Each number is 500 + 40 x the weight over its row's rms, rounded and kept within 0 to 999. Layers, rows and columns count from 0. Numbers have three digits each. The size before them is the row's rms in percent of the matrix's.

# layer 2 attention key, 128x160, rms 0.0625, rows 72-127, columns 128-159
091:492538571514484511590520539470561569473463465495577552513473474495536509528500467558493531473514
117:476499507515523504543550476508536492497471489458519433503433511518530420515448509493447469511561
124:576509436511507503476536470517536509479487509491495509513450487522514438556423545487507522550554
109:535581538495496485436489499453500565487499494505473518532502498523448555475533435505584530490421
101:481515445508473477512465445501485466455510514522511446519484478476497396547448551448436494508549
109:492570594481481554447542471428554522461499447532487545588524456550476532464480414469501487505418
112:449499495450517464495536463531467496514524447492532435528531502481486485518478547487516527485526
095:480424356530506529486463479524437448480537437501471502462538475481464448463456524458468536484589
111:456473539520490554434509515427541516529517488516464579520557487463569561470570469471535537492468
106:439460494515527567493512527512552511590525523547443585548536474449529546481569474567486523444466
093:494464460509429455511436449565450466515494507481460449461464507500524428547441516448472468551631
121:499552447525545539437481451455469502497463488524438497498485493497423460496524538490549523517534
101:513525492452516524550406496476523497407462515518444445485488458560466551460450483480494470465483
172:492534539533473508440497469428519479495473490497483583594525459537477585489516471507589501496430
074:495496486470432478521465469504453478483504513502511463534467537530491471455495419470556491482538
123:539573459426480440555478541552458457458549493515513435474430507510511390498429534506424524462525
102:429430431469578544490343411531506480537562503528477487467499474511455562469484561499488502469444
108:527459482489507509484523483527494521542560527503469507492471521545467527486494525570551507501550
098:544435498471599543518444548496455487487500495439460439483503511449464541465520514493499460516514
115:481469530509459483512492561502428514514520475465483501481480483510641515482512486496514486508545
115:394403509522483492533552520541493484538513511562517458507474492458479498471547396553429490546510
131:509508447471472421509525447571498410502564498527480501445481460467516489537486459532501504515519
105:492519554541460551529589547489566559504484524429549505515564498496595487458589484540407524506513
121:519488564502475501551433537466528520487399517445537515545469479568504507465474450543467446547449
075:466523505468466488532479441520508528537489440396475516446483503460537558466542520508478574532516
101:445443518532569488490597481486535497449555580541576489498505538473502468521410505457562498529474
102:406492516513518562513532474437518521443469492475568502481450475473554458528397522503450581496506
087:520521474453546500411489462521396457531559524516513480501572569535386518484503450455577496512460
088:508504519536604523512488532505491572492558531570557464458463446497515506523470542520495539504548
098:480530515459469580461517488490489482439533430519479502520554546502493505457564508493483435533428
102:470428459536523449517477485541528480453467534493560401481465481471538489519464579459488485548543
105:458451447518470554494414442497426517559532487506458465540455504473537447506483496469391543491551
128:538609519512420567574497540457525563524454437448517563516481520515540533469470483518427501475459
086:534490441538488462546516479459486530535479502554527477509485548493526486528476524511402530520524
107:520513472480534419483481491466520508461551596519449536535538433505454511571575468521569456491456
091:472617600501545529507521500524559502562533560523417556487542479453540534487515455574572499465451
119:550635530501434555542547529446556577515395513490539506532508525527485510512491483541468465441476
107:447554547540533487475531515525486545536451486432494538456543487515465512526522502521538478501503
102:477501482468457439548526540498454532496547549520525412497485493486451476519463551530452519421593
127:527523500461467470499538481532482442581518480561523555522472547465489552477541427498525494482336
101:459533514503526515552490521511586477561532492471501531460517489489517517492427552518489498450557
115:532519489530578405474466492515472453435531497541490548476468496515484502532489541494550460543539
133:523542538492507523494531515452565540496456518466454595535532552482491613468567428535586550486409
088:448461512452503556463533501406551505464442541505466524470497513497555548513513433473478614519490
120:524485458478446505455463409482477483522549480541461510542555508489486508517499511496490524531516
073:523604458504444490454545546490552540434452475414477550494510506553515501468493503495547581466429
161:573580519439529515480532540520525517524503504508474578574491522499560636465571470535591483465427
090:533496496449504481497509539578489447526506503518507479554465512489511508502409540533527449557464
131:505532488531434475457446436444523545485439468515527512498522477557481513469420508499605522499489
109:497565521525489517508571508537449461536507504517539542500505509448550512516517446524516494515433
117:494518468488476513507522643486534500443531461421508539487522501518528522497612478528547493473536
124:481526508497509479520551452506489541512448530551481483568506503502450504495449436543468508503503
103:485534490444467520472470529543497424561500443497574463519494518559417493421439507527527426496470
111:499489484534477507516430439529392504568472503498434556582500528479459552451489475530537454506522
099:437485495535497577479472509425591486464482514541475548458546504480500478472548503490516567480551
099:613534526435514411504472524519487495496527452482478532483490506561530523475373535486585443496477
# layer 2 attention query, 128x160, rms 0.0645, rows 73-127, columns 128-159
107:435484448474540509454540555529480492508497518496464479482514496486460516540555538451461506519544
129:433466512508561470505487566569553520482548570486478434473462522442506450537398526475523522477511
103:503493571523480516498428481557557480524478466542534534552525528493511525452517484569613502486459
122:491519567539529485535574520545521541485542551483495457497475497426526445562433593475483536548532
112:488485516480555566432495467459583574470498397479576552519533491516465557540543519501547461548471
113:451476436560508497546461615528518528546478527442494455496532561440574514564504518531525503469491
124:461464491524496446503504451464489499488526511486496513458534441499475446522428540475436484480560
114:510467538495416519459474472547489478506477443466558592468585525558478546471512463533547518488455
110:539442535514441500438515492457478495501440508510558539516501539528510485425510525487591499527457
131:518493533535479493501538525524523511457473521483460435429438451483485437520463534488447550510505
108:440495568489472440511491443508497515515496427472524461478533473496472461435493507469491531587541
115:514532458426572431531514491459561512438547529448530437525480439487479462584519519483506504552521
120:533544579527541511440568476457584561546475494446472513552566416547506535501395496471504446569549
151:514468442512489508558513513480470489492517509461484445445458486485527469530497576494438546509580
106:486463418522539492574456483504485504502505511479511473493529464448493499497535512512457471455559
116:543548505550514440441504382454495505511521506534514507471534513509492447476470523510499514537549
112:541461482513441513487538473524468532506470547530472440419451569548511438509497470497481455435578
107:472522470467439437604485569539494440470516410494551509476445592490516563535554479469471545504445
110:462449440451521514538453549538490556499497497517455432438446550519473469521562438553519481470448
121:458557509579519495547428500525419509539527525554445578478442528465513541506502482474497483358482
125:504543544432464526498522461436498500473594470423481473514577431497492457511491427586465454435529
111:491458529521445530449463539561398476520449474508479584474482503570478497535530489490511428438496
113:484497461504531503540535557496448463494535571549449548545435552496435520565593481569492488407464
081:498509463451452507572478562487430545503484514560514532537587607455478504546562524489515488472520
099:489612523520519510453469469513586500446536514543514463516444481508476546505582527477459548473501
093:494553489509566508480490523469531426458536516509465529531490472533480537545526512461473481527547
094:402494496534463465557547580586541541555486479478540427519504540421575475524478511526508472553500
090:486463539479527468500508517517512398492533515428404471509499512559482502538470497446476514552520
096:480454448488515459533521503451491580554477487488496459529533495496420523545464531510535477499558
092:489558492521469516517560487528575505475551530485434462422496522475448469514444549513465523497499
109:577485508470515490493493495510525454549509495482491550432453424521492415490442513544486465529504
129:513479502455460515491442507453439435516515483593503539490465525553399452450521472537556420480520
105:499498500499489517478472487504540491485560507534482544477434490503511454492474525491496487539499
110:490533548504495510518588463511545565420438452444504503475560425400537530508469482467442558474486
105:555472471472513467510447592492476463494451484507533475499510580554468491482569511518579507474490
093:521503558466580508460573484534513494543469514540492500534526512531472541494540472445538443559481
097:508431517498479465488471532544486449498455524529471452491459502495442496437491484497484482487489
104:491489520487521508525498485499552501463504419444486443442495430523484465561534457467459513563478
092:488515536519460577497480449463530510548486520512416537564529506415597567449461475516477502481494
113:521547472502489484531531549549503416516506619531510539511574503503449495467478512504499504450486
105:496545491483554457547558501473603554461526490638573447518461526473545516525511560525528465478510
113:456500550479542467415538494510516512482494486399474474540513505586499544474487491491557420549501
096:446515574516467556525518514483536480466521505438521535535399545483439519499461461476521423539414
108:471443529516512529459515434519541582526420492468509481509573424519473485492489483444537476569522
124:486525542491503557471469543456524512511482508441520545593527495473485593461549524503553442532485
099:452503523506543469473500543498514518520552484444528454531562531565529550483451533538491447502534
114:503502465523489441522512437474518480440534495612511482473451508521499402543521467494436501438561
119:525520447502620471485506445494540532495532601605486512486545499504529465537535490472528503529504
104:465543554512562523537503530560538540509507543594439492500493530386585525496528477477463490469450
113:505436559523433454479469560479460506475493451427495496480568535603535524494528568489450505507551
122:524542537566513483486493399475514419529475496473445503525497455484473499464455419516469467546475
108:482536441524510456539609488425490498527549539562539563500527594465539468483497567529463479417568
117:492489496578486484468509453553535482539499484539455450479496443500433448486473397552449531497512
102:514481568581480561453481496473473504512463496414493549478616449571512496504443535488503513542459
105:496519437441525517536540491436560492477528543530591410495481497495522453539578516523501474476548
# layer 2 attention value, 128x160, rms 0.0458, rows 64-127, columns 128-159
125:438490501517521542502495571523528497519439507476535494485534488502434488483490507457485553410466
132:560545544585541470519459473433459522600425417494501484491503540479497516487471470418483465555464
113:535563448457481510532510460471539608498462526511408514527499482503530492469532539474489506412515
112:507533492423517400527504536539528511463498450418466483491446486483506518525509450432495448440458
122:476511493427528530444450490526483426479433455475466539460516456534489513510511503571443585468503
115:529552590530543496466491449410464523486463520504546518505450521483499518449483536515449479467519
106:482465456538477573467525442467451535543546398476504491485513450425506496451505490486513501439500
121:501474476562487542540533528500475544492540505525498497545390574564590472506525526525534538474512
127:486478493506518540560509539484539455520481511455456471497458537560522496497486473580518530479500
111:541515497503508540480474468469507563477451547461471458538521468513494513540505511488532525452431
108:595448514447464505540521460556542525484434467445448501548578548453510480551499517436569478451521
124:589474503440569587482562469540548501538476493518482580500503407531524541473479493480531368459490
108:497527488515478539452481471530515469476544551594527455488489525602492494512499519478510553565496
106:466494550622472407454442593533496463534593518472528524501528493547518476510486536517478467460487
107:550501561530539514501453480498529518516437540542517465490509577460554491422517507529523539518532
112:461479500427528494517508481501509443556472558537480504442476461503457482492547441461510440537472
109:511493461420463483503500496466608449581504471555567529465513470467534490490500548469498547464502
112:492490507537488504429487507486545367506517481463502537543502437499500491490523492553500453464485
119:536459508502582487440520498525579447503482466515396497485492466497438552547560486487473485411583
114:501495473527494462556532469542532478509581522489469443504505494561549491481551519483523458476493
107:580494459549411534491530505521532500505434500524511433502521484522491526582549535470519471534526
105:502486472467513556498518511443530503473455458437489524535571465519529444499496518486555521420505
129:482497488447490508483471428514487456499508526513584579550415520553549483412474524539493529468512
109:418501468504494472443500552480574528500496499475571532532531537528492486485460549513514455416482
119:493529492529552457466537486481510431461509456536458512510484499538467520501505463429531451524484
110:474530509594472484485475512540534500491502551453538537498533437512540489504506505449489517448493
120:536466487599446557477517473495524513490521486471524518433516501469508508478490549496469500471482
111:483442530496479436466523525404553396489464515515445496489547509540494506536504500398482479399451
129:501443574488485540437450569529443476471527489504447576554467545531503487513473474481537542471480
119:549455516476456507528477496538484523498505458462492513538528513574494470466483501521511505500527
108:495442549482447504440434554554484566500491542577472489465499507471492480519492534482519467580467
122:526526472590436502525462488486489501496499448521562441495451545451455557469469494515525512482501
112:464529546587460560473571472478452495545541436511550509518545462543509437518490474449526522545531
106:579521460467511454517496455494530466548587483473480484461472463464583438493520530576525555504455
112:509494574502471520439522474476531544531477531558499534435549441449518435575505496428498447521462
105:538534471582476469524477422479426489572528457556489454482456443491517524493508451439488526533508
105:486538478464473441556504486444512564508527482445483506499476545392549533436466506504489484419492
110:478478501548495512458407494443454456538424426552515457500570510588442467483497528575491566447504
109:520468489449503575471494477526463530472531528504522459465536502493439538505510499485534615484537
111:575507433533530472524505523457483485462496484508514502569523492558564431505482545509504478444533
113:488578499548465529562526492562452444476518513467522486477501504438502491458514528525523470537503
111:418472440485461527526466524487426588401508465552633500497484442504446522419517518600534538487519
118:519462497502597514540485483527466517485505484565531515479549593529534463502476479509538518464503
111:551523450542537490498514503455480497456415523505529549535524516502453478475512543480503453425479
123:443492516588533529567504537461456537569419450565498489521503531524523524467524510497485474501511
112:466563479477429431553560494531505389453503474488583555489523490538507515528531511505509536468511
111:515566508558537479505528518479515496509492492460451434413572425526436539595501512469534485537476
117:518505528546482485533478452507407501516488447462524496508382511455525518409517477443508530484479
121:517508478516508487479409444476500534508505484538512496524540485533475517529466542517561576454532
105:482420470447474547463549567553482543497546493433512552515504444524511529445480528565541540466523
113:563511482443554539502476491490548499510438514492421446422586456461479512509542525514486513468502
127:478510468488459412512521522531496501512546538475487499539473498534505532503551393459567459559520
118:454492467483416491464486479545481486464543497530422469550517488554424536485485548481469530486478
114:490464482470434481553500542550550476479491502469464474453479469529610466521516471494518482563513
123:433563553460484485482473540492513552483558496524526478514420441456551471497481508534472481446514
118:472548494457380540522476520480528525499541460472426470556392400521483482516543465480530537492514
112:435567542490543500507472522486550486534525552534501491480440414539440504507505514557504517533475
112:423511568419582499478476518497502505554453513605504523490446551485468515499480482464468498501466
122:440454466493563461592525501521493535465524562542474479513488433466546527485529545559519510565517
101:464519547499527529510435542453448543475427476463506506442431408507492485480509521512533437517509
124:411557440467543492515503507572469479557546527482572522546432491468446495545462521484467484491493
127:490533494613446543503415510456467583546489489500517487495522439438502502427506514469495461527498
117:490434544511477488480470543572556521477526503543470472484553522439529467450463528467473495509484
120:491542527523459458474506493506513379481510475541489468480508493504601490574503471522496526500480
# layer 2 attention output (transposed), 128x160, rms 0.0438, rows 64-127, columns 128-159
121:537504483556501452573529482474505511468510476599503496476512470518470485517559506497463551465493
128:559487521509467531521541484452513529448502443477452517497532531521479482518458519535557470506501
108:463563491517456434546499536432552549580526514526501478485454509478553500472516486487533550450443
117:520489563473524442507530539510502504469557508501480549444478558499457515538538434495558529442483
118:491548498549531482500485526533498455506478478534493473491504466529459499509541467593464521456486
110:436467549519468482447473502499504493522455430446585479463516460508492531389395548460512494472484
109:518590500534534536610414514479474450534477475539543534433476580447477504477558449501488532433509
119:538487460515535421550466509470530478576534472471490457423459490497551472507453566537536524512446
123:466486513537501484494568495461486547475514510544436582504447517515577532496561527524534483574501
114:526521516525424490569516529518492518472466484541506536514482469469457533515548475509488578473490
107:585452534496425482497517424462506408492580497450462524492493453521540412549483476485565485476481
116:503495464520484502479542498480515541499435462471541475487554417474555552509492453447470416490498
113:473536508496493525434537469490459476514522521525548499494551454531587531507457519480440501565518
108:503469471541556451496526484508527499534520522501534572485520576565495436518540525489525462444529
103:486493568493511507442471452558454542536467460481463481434505471542546460527450443539552533502491
111:467484599486498504504616496568519511489445475546501465475497506498453478471558479442453474454392
113:516470500425553466532526480489524470525497471475524581496517417453503476500494535446525530511392
110:477540512496526529460514517499520471512482488444504476597517498478434492453508457525462407450604
111:462481509464496549444554482566507511482520439490485503544470465538545561501509485506502492478573
118:542480433433424438562494502513511469541525548497491486524519517517509470490543503490464479489545
107:556511456462494496452543485521510446510554454524527513461522468489526543517436523431585496515423
105:528511483468475487519485555504572432496433528475527498548501465451445489469597508510468594459503
123:364439484450456518438431434532545474503452489449468475472467474460541584447437532530456533550566
108:546501446522483435531497500508449536556471544489547586487454415460489548475512607525469565465501
116:454457535525478512430602484561491493507444476513463468522550477580477504489505460421532444511471
107:519494542542479468517444521489509536520502484507498525459512537479436564481505501474453564440464
114:536428542516450508458465490462528443530520466464494527380576528476518504497499489496570538552494
110:437438541425481450512573495482535465415479462477498535451504452480507512504559535480586527445451
123:457482461536571544479546536550573459471466536445450471486509538466483458476491452501500511455531
122:452599420512459507507485539513496485481496494512437519505533470532510486538505548489469462498493
110:562389543486548504453520504480519457480500535462558480527519523512501446511473518462483421525528
120:549588475478457517523444531455467451512539476449486501504527539409461488515411452566632510464560
107:551586519471505580547496499457514474588494488493570473526505522534495515419534562437382509519541
103:528495438476434453516504473538492499451486505495502483502447544472436481549581534525477476497453
114:587444528444497520539551452425536504570463532538606534484511497532543450496522577461405466467481
110:509532524445473518550562505514459510488477433469571503534509486516469496536532482420507502531533
100:525420485492441463546454467472480535494507471423422513463457510447539450486426472536575470505560
108:461563485458481582490477528409501469536565484474511479514520465510491458498547545555501571548534
113:514513413556553525563493475517483473456567519571479473464523469447523485540503438466564546461476
115:446509523463506475463529522483525541539498479450522549516506392462507499535527604497527515475431
115:546521598508462463427506519531474462502412540473524510511535600497497512469509432540444400508558
102:423534454456554502525393519563444498595520464486540493464477496485462499472474522515518472531521
116:547524518489568447616464464570490467530518479526547410482523457478464382525539501507523541393454
114:463503495546483494420452530530432483462443494531472562468423497462443559509484496457533446464457
120:521578489523545520560598556441490519497472463486513507520463522491504457501565515489488458493498
116:445520515505501446509515550560444468525428545519522589475513522577487531527570498452489468526530
109:549527496494451507550593549433512511478555491542568462562542560536484431511595477475533483511437
110:476492584534491517506505509458469475473521481474524490423450530525474540478526443432499504507521
118:510540419563531503530458449489471532472462473559477523426475459516518504587507476489549458503493
108:485492439533534516542414532464481472477474537537474542472453525518498524489577515517462540474539
110:531504512569468507474481475476530488499576549581492438473521455492542528491553425530485534428463
128:449522432476497462526484500534455466464552550511457545537476484553460479459428475415570474527508
118:452468503503443445537525553481478590499506449606449503431516548517477465542556503451434503441438
112:590400539408546461464582441539522499563548544487457529501497493539555411525510479475520477578466
123:487536554523515486448496560429531543484539513440522420482512467477508530505467566514459512502530
113:495521521496486495506466501536536517532472441445517440555455520464485534491541479437481505536485
110:434526441545535464435451530465544459478491533537503487520524496460432512473445446522442496489523
110:482390586528569488463518486522540494440504488516552509457496566524505427501507506486533585471495
121:516451400487553481514454555526532521524481547472508507554500530441576490523484427569502441538486
100:551532505538498472476452493454524460505462496433528423501487531429510500466489489584465483474559
124:459479470487486486539462534471536502473523490540571496556499510440485539554401513526428548460502
123:551522565523506515532394501407508540580532464475579538393523534505486475494473474456547527566529
115:584464626480449507489544552516484543496526519507524472502516605456539473497586497535499504422526
120:555539530497502478486560472550508502541480530511506476531476518562522518488504475577460426530535
# layer 2 MLP gate, 448x160, rms 0.0648, rows 0-57, columns 128-159
085:490502458493506472439477451569471470523502575461531509501503445496467523460471551475521420491550
149:571500479559465500455492534511472541483480481520455507548431462502521543469528484495555512536476
096:508490537439514452539570509494484530463530558502559539491540485486478485561570515570472532570514
092:513570483469487540493464432523504530517468502510544516545524491527557475557460504524542451509431
068:513487435486538523477414484468450471440532514490476518470531470496544495522461559553384497503486
093:498508463507453530489442494592516537427441452434465518497503528498546455443537489561518472431496
095:504456491525574474521463479467492558452533431472548408517496612463521485515499572519487483466549
091:515549615493407482559546452455566538555431458510539511503425494467480502547543494470462501439509
104:465491536460452502533469541541431524494398522499496517489495515496474503505461552501537508534507
099:417517507576510541493534582524458491554548518460481476478511463461538506515475522479490504576516
085:449567522450537528493564519553532523450480504504466565447431496464503474543532485494502568475501
094:483607459430538507475548515458469463454490495540513443497522557436451517584535413463491455455470
108:476466515553569469529519519567554441499476465404482522537476530488450518432502468527524487531510
083:477485472515523503524525533519517474574474509512476468527541464515542460496586502520452537484578
100:504442508529511516565485583435550465468496456482459469474588457508481495509440525500486452512515
122:541503505505423522493447541367575528492553550555495508480534465574517470497544478532377499459494
084:489482476477437471492415500499486484513493463508505461487581481378482506450464554425471536512499
107:465490505562470507548464416509581496500513541520455511507539539520539541503456430495529524492513
121:437561563521482482514496493445537536472532505644428510431503482463543513501466465478568536495470
101:524516503451436557487488542428501576514570466551511503477430503504579493537525493556543461511481
076:461459558521577484456521543478515440519521453449592504478493528534559485461445520522498503539540
098:545496515544491521449460505472462500467491513420565462504531490481502477454429399505557453479581
106:468628538471450457477471471480543508457473477486436537458476514459522469479554493497445508433539
115:495573531545459519474477579444492544429577489516445457510492518459503505525541496543557499529547
110:490529475487555482536433503485472530461462522517462507531485345490465481463511548561537553517492
086:513589523483580505518539476496498464529462410454453471462510514456464482454494479543518512428507
081:497470448502591449503471504545517508519519562507496539506483495551522477561539487472453515565511
081:495516438437572496509513484534483527499536516478491506492524521576471505506509513450512469431437
083:460519485529490523532483482486421611420498529486448579495467578423491469549550463522534489529542
099:512494479551433470457451471548416540496465483544512470417499505516446494510513508452394448497472
091:507430518445501499511536491469499512554489498523532386569516515547533472525545516455500470520432
080:567405496472528533496525596464507469480522548471613502494523511484559511464479500498471497537517
099:552510493468475497518533552479487520518510477491521472476528389514513522460550525467505534446540
110:461455509525538460535516535492543487532463443417470446476538502457507475534610489492443487472566
092:521538494418440392590549524516545530455508510508505485483497529499468447509528436425481457497493
091:541444492544473502559569484442523491472443484482482555522539530568464535495528437495466481510493
100:490538479478532540465470506561475453483604488493501500467485545543560546462509531477518504527507
107:483556472489496443544393487572435506546500490566467504540408555518519505465498533508530399560460
125:510488530500566416507570506498571433503484493517520459498452530527496406520484503521503550515457
111:529543559531418475488432585549429501554514520424472492443446512401529492469517551515518523560535
079:519518548446482538520559498476516496456498485570457470498534499539508434544539552489478531456406
103:445509522501414441537428481529511473492486511574575508471499480493446521469494520475471489510479
096:555458511484527486558378410489461455484551518469528493507477446546477434490571507475487482461524
087:498527489545511460501498486519515501540452508458500536545506533469461474543500460536481516467559
105:427456520448534501529529473466474431577545458525558496499570578558498471473446556440482510469557
093:433524478558485531459472524399540471499465555454502494477495469506467506529470465512519470471475
139:448462526445483481540496484446547461430520476490552549392431487487483439507424474523576486482564
099:496472517459433484547549453515531516428454479539523529455455519478490461553459486510513516414505
074:460547464505506508514479494506473486424502522489515459458532511588511457464470560519463459447480
103:489539456470509566459527412554499447498457554410460505545546547543506511474516400542508470532521
093:496498554436487497561465539521504429525487492566589533460450513561413520501540491513485509480500
106:418463557483432492566544491465541474473502503527544520451399534479481515487547579505527551524534
104:471516548461500472498514487528516474468488487469472446537502436442531534451499551498518539507452
102:486541457569458489548498474500517457481482513518551595505456523473552453478484528543498487477455
088:501471562536456416480493484489450563424485520519579431496522532495522483479482530507488552581502
087:440520485487495568560496562436481537482460513464490518431521479535472493517459497542479517435484
115:445467510497467537540493451516496502575498525510464587514481501533570527563469484469530475465550
094:434481454455467535514438507530415521521483452449496576460514502457497498472522560513557502532481
# layer 2 MLP up, 448x160, rms 0.063, rows 0-56, columns 128-159
091:524478509496483488451485528517474483560478523508525519554514462405456490475544515498543522490513
140:535559524471477485503512476493478530465475537553517522551504418530545558557539430491460532464411
094:533403410485549504481525505533487466436494484534480515567484542551486500451497467478490523504506
089:523467486530464510475457450477524522492508432502484427540474561563428496419571491432466504548564
070:501487530533476529523387513416526501547506526481453442559561550429546468489558532488483501579503
094:509574511479479507457537507502540474464456439510486502468486523491544487457565492504490553489479
092:467480507424487471595437577534480480522554573546561482472518510473506518492549530455434495415511
099:496490469578545563491540530511494530510505501509444559484467551521460525435532510546506554426496
102:486561511490437471528432426531457565481515546601546551446534531476578482532495504493521522498457
098:474519471459492431469466528505400534551512533508518488513505582455529521489520434532521493496532
090:510514461511487468519476563435462508418477511528531522479473480576476545497498516487470503478525
098:498464468557421502518491476519519537547547548469431584565482467538529503440527592539467586458506
110:509474500484415504455467503532511540520473470570477466529533492510522431511492502443506503480499
081:469486497484491514543487505472571501468443501539491468475472438500440571507513497545472602478557
099:534475491462484544553472523412535493497458495478477522488583477557450537534466524518522480498467
115:512523552525554497442495441576474496513414480449534497476546580418495554503456495467595499504496
086:476443478519445475496429429528472491526520518471428496511524410477445520437468529504488402523477
109:513480492448449501540511524436497495439461530474505510484494505576516515463530543511463455455527
116:507501501520544526500457504548568560502509500481534512463500552544502505514561523472433460500480
102:479461489572494513449403488526494472480467493486485501472536544524526556467462512555541484504520
082:527503500513564448556471480501480537521441465456536495452516541488459469524511447517478448500499
093:561514539502526479504577587523539536437542524416549498532506516566475483539460484473536524461476
110:500512497487510482456476505552530484432494528471484458449477482539497446412512429492493516567507
113:464484439528518448488510419486473490576497470558552500471478546481509525509489501533418514456480
108:532592543475484508501515579503499495468498460437488431505483498487543510505497480445434482506470
087:507502515458496542534542469519491453475439457523485507499562507545544492533471560560551529529527
086:443488449472498554473482556537431441508405499465473457492452522422523491475516489423492493483521
081:520527496521517509537512484513555481512535504463482493548577513529467498499590406453440406460512
086:524508461581520520484463489540459452451480518479436558474513560464522436413554417556470437452505
100:468469443470491615544522540495518485496555510492492494504452444422512454537454451479560594459557
094:471457436500473494505508506519456498499508535513404535506505484468498545488494526530501466518613
075:504525500489446488521477452439489446492529505566577503510424539519524479504515475516585498520453
098:497577545414445493539536491500527522419480398506488479483449453462552500587509503456482576530503
107:620512493468482490452489537467460501507544532545558563463501594512483440499504512434482523444452
098:502434500534520510490466552484510450486521520486582501553455476495569496429482503484439447494497
094:474564496504468524487485488491434466518531505549502502453542469462525482510546516495538556498523
105:488477591528478591422485466479460478612421510472516496576482484475555502475494454512433488535561
103:459538553531424459462458520477458584482460504569503535458506410453576488492553529538460496413506
124:498542564557565490428466484459535424510498474502560437544451548448549486478446534480463430533479
102:573490503530500505528502498471519476512566492453474534519503537520433487447552554463529459507559
078:476561458568457507523428470463487505426464535460468479496574458499453511426490505446430493540531
113:555489461466525615423584475507544538464432448470497510540516456576547463523471437445529579480507
101:504524447445470473484530534527515579550520503516516466468483528501496565541463492500496537556479
091:528559538421512432444570515470535504523540526514447492519563507525469507568499524457547533578439
107:439504568515503558490445470474507432544544478488526508450562613489485525467465516513526524538522
097:508482562511521426483487416487548427499508496496461527512513433446532540483499505459512515508453
136:523488530469494505568485459416530542441485447567474537491509494449463516504461460535558501490493
104:447491492480478481497464443515507450464459495478481496519473451423482497509428491575595465522536
077:475443492531473511520507575527509531467511478535460474562510521458463475493556514489511513520515
104:452539510488559471512514506492497458603473504457580481559506547489445475571591480512441478516483
094:488429504465458571550460476476506450492522513548584517515502488555440558493549516510478439525522
106:502482551499438497510501422496513485530572446520509538497510505556459484479501523516579459476483
101:467487545562405508546486500521472520528467503515486524504461459536512530503519518559479546491521
102:450475471496502466567438516470530479476431528487517486550532466597541502490506519554454591479497
092:474488481478464537499505493528497507583468488473488501545477513531531537467451594469499486542540
087:484501553528500493521519491451476556482460467443533588524539433521534523412481530548431535406501
121:511513554491497536493445520475513581533542435494469536518512505520578514476504484512500474419545
# layer 2 MLP down (transposed), 448x160, rms 0.0467, rows 0-56, columns 128-159
086:510468523522510506589437486497528501492461468509426472498474502547592522529484493476466470451459
136:470474555501529514526499546559544543500453445393453514437539514472507454479489601499543495499537
099:548414444508544450515505550495449513388498476505540527572565557529519471473521467551435538520501
090:497506451512436466523450555503449504518530481482556453491554459514615456512394481493520513511493
076:453448477511510458412462496493458515429528523495471464481458437534511490448457571558522448523524
097:483580534537501490478504455543589496394510509460493477494504480511479475492552516536491506540502
096:516515536575530553458552428473554573475452451469473542523534594513522520537496472521534400524494
096:491474453531596571463564535532526508424553524423500474513499552579498498433477478496504489473530
104:472532560471449496522422547557465491495448557485562527471503527522482537458476539451540500517471
103:546526429472539486510409423515499545440450476563472553493499551499523530481541458559450544437537
088:519580522461516469529499448460546482483544516508484534446501516540511525499446516516429518409535
095:508505499485528493620541570506486491581531500495487490537532520476488422531537568522506568494528
114:469482561474574478598491560466536476507513533469524514491467509476436633498565522542506452479514
084:375507542496488493494474447456566573556453455489505442505516477550476491511525495507488472469533
097:523469561512507562528494472463587423484458491494454503483500420514488549519455456501466455505465
115:465462505506525497461455556552418503514386486488531451524560535418509536520463527446544463508552
089:508471512455549512578535535513480462582481517490446552494442439506502504539493441562548506518441
111:460465493532471521498490529518557468563464500553522497501505544500530537476461504428454517471546
111:503543541546530509514513526491494543599490397568533506522512479468616536562428506523496472521453
105:462502477604529462471461514586452451470455521475491594525519540462400533448486517442461557508550
085:465488550519479418447509503526478500493517474508525531512519565426563475490479512457510485493475
097:496521552589451500496496523446514489419480518449536555525513469521539521470456481511490496483523
115:489548544521536528495493480521540535442517529536448494481503481507486519518561478493451502452471
101:522492451542547422420504404506448561513564469501572539492434537494493445498491438527466480522499
106:448527514521569516533505545508491542543516493477489513422484457529521413463506558549524528510545
088:483568553439462469544487520491566515510424491535516571523529585495495486440529500488454506422482
088:422594447464480489485491521526502505449476514512486539479540505503456530472467543427517421490553
083:543529535430501545501510600413529540532521537474464505549528512469489502528517523549470528493552
092:501477449518497480570417474471484513656487476450500518550484540493430568441421504513456538470435
102:504485535523443456467466486439508530455463461549472508393540492551492546505544516455482494463503
094:478545439451457487490462556474490522516477460474484579405537500467470578508471530510564480488536
079:465528545513490557466591421475469449457576494454459479485408459511476467519517502552474514526497
099:456489521469540517497505551508492476508527430453497436435559437528560524494479546484483550456553
111:566541422458519497437427569461398553461530524521447563508467554529445475453528540467483484473525
093:483520437501516517463482559477421422517506508528499529567471483480543493472417545475427506434512
091:508552399488510462442492597508467491539536453509485493437513538483517464531510554527556554501547
105:503490492508553458581528566518518537470493510528538501475555494517493514572554523570509517481477
108:553517442520500453592457491558543512597488452534555541530443508521523540472466455469514492606508
124:444504521536497558485438439494469497481489543460530470477496511462554528475513512485457482451487
109:523429426499544563527491471455498453548493475606561507546498482555419553478504477440491489498489
082:504544513552444533478472509482518557433477565456471449500579396499526554465518558436452505546493
105:517504488504500526469453544552504494532493450535578501477524510576554490515516476451485591527511
096:485438519464554555489486476520492407587536490512472457529543489425560467458530557498487473566591
096:510488452374573514599550472509549494477555519565440498539500499477515552581576462489453561574454
101:450511560536420538458507529492501466452568470507488509478532582498488574487490534443507478502532
098:507497461515537521441450596488472524410487467511525490471509503508568479490498514522460477492481
124:471450590465502479598544426471557521421438471527487535444446551474464503450427508487538501517505
103:501557538445494524477479421468496461453458534497459462490465518443416580507497486566582492539457
076:398574376474507515594428516494514492452555560563540432444519547464515461465534546477491492549513
100:479533506492517556568482467507459514443535550434480492488485469532482471508496480498514490429576
097:514462590411526567576472468539549422460509519549499493495450465565467574486486546496499486511491
107:552528487502435530547517485499545514502501486494503532522511549521440472431500496524481467509481
104:424549567467562527476518556460541534445475503491466450529526532462503460444544502525529517496463
101:439491512470559470509443541434555487480522577540472456533563480553529514506598477554479578441489
090:513516469465538485526549596588445526543543504518561470535511485524433477495515487485510498559541
088:551464564512497505511556487441548474513553521490540550506522462556558529449493460531507523440465
106:488474551458485470451477563474515563570489435489532576473547450513519516446516547480450456510543